{
  "n_layer": 9,
  "d_model": 64,
  "n_head": 2,
  "n_kv_head": 2,
  "head_dim": 32,
  "d_mlp": 256,
  "vocab_size": 1356,
  "activation": "squared_relu",
  "norm": "layernorm",
  "norm_place": "pre",
  "norm_eps": 1e-05,
  "positions": "learned",
  "qk_norm": false,
  "attn_scale": 0.177,
  "bias": "all",
  "tie_embeddings": true,
  "parallel_block": false,
  "init": "normal",
  "init_std_qkv": 0.0625,
  "init_std_o": 0.0148,
  "init_std_up": 0.0625,
  "init_std_down": 0.0148,
  "optimizer": "soap_variant",
  "lr": 0.00653,
  "beta1": 0.95,
  "beta2": 0.95,
  "weight_decay": 0.063,
  "lr_head": 0.00946,
  "grad_clip": 0.5,
  "warmup_steps": 200,
  "schedule": "wsd",
  "decay_fraction": 0.917,
  "decay_shape": "linear",
  "final_lr_fraction": 0.0,
  "batch_tokens": 32768,
  "seq_len": 1024,
  "doc_mask": true,
  "train_tokens": 113800000,
  "steps": 3473,
  "dataset": "wikipedia_en"
}
Each number is 50 + 12 x the weight over its row's rms, rounded and kept within 0 to 99. Layers, rows and columns count from 0. The size before them is the row's rms in percent of the matrix's.

# layer 4 attention query, 64x64, rms 0.315, rows 40-50, columns 0-63
117:45 59 43 34 55 54 51 39 55 53 64 31 62 24 54 32 48 68 41 33 55 62 54 56 78 36 48 45 35 61 45 47 24 34 42 75 49 37 35 53 65 67 49 47 65 43 63 42 67 37 61 45 49 66 56 40 53 59 46 38 53 59 63 48
099:61 37 38 45 31 22 37 44 56 46 58 56 48 37 43 48 42 33 55 48 42 48 65 46 54 51 27 40 54 63 61 71 63 39 74 40 63 39 52 48 51 52 42 75 30 46 53 70 30 43 35 56 47 31 40 32 59 46 66 52 60 54 65 52
112:49 31 31 76 40 63 67 48 46 60 30 51 49 44 54 44 48 58 56 60 27 63 59 71 62 27 74 26 43 32 48 62 48 45 41 47 73 50 69 54 48 51 43 53 49 45 53 53 65 47 46 53 31 60 51 47 58 52 38 63 41 53 49 27
104:47 47 59 76 62 72 53 53 62 55 39 76 35 74 36 50 48 66 41 36 40 63 19 41 41 45 46 49 34 44 39 51 65 48 42 39 45 50 43 38 55 59 61 35 39 58 38 51 65 59 65 36 55 67 64 44 37 51 39 62 35 60 41 47
117:47 47 40 57 52 69 28 67 53 68 57 49 58 72 38 43 41 68 43 46 60 69 42 53 39 42 44 55 42 43 71 55 30 52 52 65 50 60 58 34 41 40 60 48 13 50 62 36 35 34 52 42 51 48 64 34 63 54 57 47 47 63 39 31
109:61 61 51 67 40 63 54 50 33 57 65 52 59 53 45 53 39 58 51 59 26 72 36 79 51 55 37 55 28 57 45 53 44 43 40 42 46 50 61 52 40 58 69 47 44 68 44 67 36 25 48 66 52 52 46 50 28 31 52 28 62 40 35 55
089:33 66 53 66 69 54 51 32 64 56 30 66 65 55 62 51 38 47 41 36 53 33 63 38 39 16 41 50 39 43 33 46 58 57 49 44 49 48 54 33 75 43 55 37 60 56 45 45 61 62 77 52 62 57 53 60 38 43 43 56 44 39 56 34
115:49 50 52 59 47 71 53 66 50 43 45 53 26 58 33 65 48 60 71 67 60 30 26 46 53 60 71 51 40 42 46 33 39 53 45 49 40 75 47 39 50 40 51 44 57 72 37 55 62 47 72 44 45 35 59 43 45 52 59 70 39 47 25 47
095:59 40 29 69 47 42 36 61 57 47 52 50 63 41 50 63 54 63 56 35 31 67 41 49 50 35 44 32 60 57 38 62 51 57 64 37 59 28 38 45 53 77 60 54 30 49 60 58 23 52 43 31 58 50 52 48 32 75 45 37 57 63 51 48
099:41 58 48 56 53 55 56 70 52 44 57 62 40 70 69 54 44 52 62 46 42 30 51 27 45 45 21 61 34 57 10 46 32 53 49 33 47 54 44 37 61 60 57 49 42 63 42 43 51 62 53 44 65 47 42 73 31 50 63 52 43 36 55 44
111:36 26 62 60 53 36 45 38 38 54 31 56 64 30 43 39 36 39 57 51 62 41 54 48 54 58 53 42 42 41 69 59 59 48 46 55 62 45 61 35 44 68 60 44 64 48 71 58 55 49 41 46 71 28 65 74 27 68 57 48 58 56 49 31
# layer 4 attention key, 64x64, rms 0.296, rows 40-50, columns 0-63
125:65 44 42 55 71 46 46 38 36 55 50 42 62 39 59 78 56 64 46 51 44 65 39 45 54 73 68 59 56 59 38 38 49 36 42 30 35 49 37 56 58 65 45 39 49 33 72 52 48 66 37 53 53 51 60 33 56 79 39 28 43 46 44 59
122:45 61 59 32 44 54 48 54 60 52 61 48 61 49 47 32 45 56 56 32 53 51 90 65 45 48 45 47 56 24 55 46 45 52 58 46 53 64 54 36 28 50 72 37 49 52 22 59 33 50 58 41 57 52 37 74 37 42 53 73 41 41 57 58
099:62 63 42 33 50 36 57 44 58 61 39 55 34 66 59 58 39 27 40 45 63 42 22 48 66 66 37 45 57 56 41 62 56 42 33 49 50 38 52 66 77 60 30 47 58 51 54 35 45 73 50 66 62 31 51 51 44 43 68 50 56 69 42 52
122:55 40 51 58 55 43 50 44 36 53 33 44 28 59 63 68 46 36 35 65 41 55 18 33 53 46 57 69 44 69 44 51 52 57 41 65 50 48 53 63 70 49 25 62 53 49 70 41 61 50 54 64 38 50 62 49 62 49 52 26 54 72 43 65
104:49 51 46 38 56 70 54 47 35 50 75 59 57 34 42 69 62 60 32 65 52 41 54 50 42 58 64 57 44 63 37 24 39 46 58 47 35 57 59 70 41 69 58 56 27 64 42 63 70 43 58 34 23 58 53 52 42 51 44 55 44 31 45 52
108:60 20 53 26 54 48 49 56 55 63 59 34 28 27 59 51 55 56 54 51 44 44 47 35 52 46 37 72 53 50 69 61 43 58 51 51 61 53 54 69 49 68 29 45 35 62 67 55 32 50 55 44 35 45 35 45 47 57 48 37 70 43 22 43
093:57 31 21 57 78 64 57 45 56 40 56 37 58 51 45 37 58 69 69 63 53 51 57 58 31 46 50 55 35 54 37 28 37 66 54 38 42 57 47 46 35 51 59 55 53 40 49 48 73 65 59 38 53 63 62 70 52 67 39 64 49 31 55 50
114:45 46 52 50 40 43 49 46 42 45 43 64 45 62 56 65 51 30 32 64 47 47 08 34 53 47 63 52 46 56 53 63 58 56 44 53 54 42 56 69 67 48 35 60 54 52 80 36 61 39 45 62 48 42 60 40 58 43 47 31 61 81 36 56
081:63 58 58 59 52 27 42 29 32 65 38 31 39 43 58 50 38 28 36 20 42 49 50 59 84 48 48 65 33 45 53 52 52 57 48 49 50 41 55 50 46 64 54 41 45 52 71 52 39 43 43 56 61 37 68 65 38 32 56 50 56 65 37 49
097:54 36 40 49 59 75 51 37 59 49 64 44 61 29 27 50 67 69 45 58 41 54 52 46 38 35 63 64 37 52 62 30 38 54 50 41 40 43 55 50 33 42 47 41 38 37 59 55 67 50 68 33 43 57 82 57 47 68 29 51 51 46 41 48
114:56 70 41 45 35 38 60 45 53 58 56 42 60 66 69 34 58 44 79 34 52 46 69 69 34 50 49 44 54 41 40 64 52 71 48 43 46 43 34 37 54 34 60 44 58 69 44 41 42 41 62 37 65 66 27 62 36 52 49 65 50 38 65 39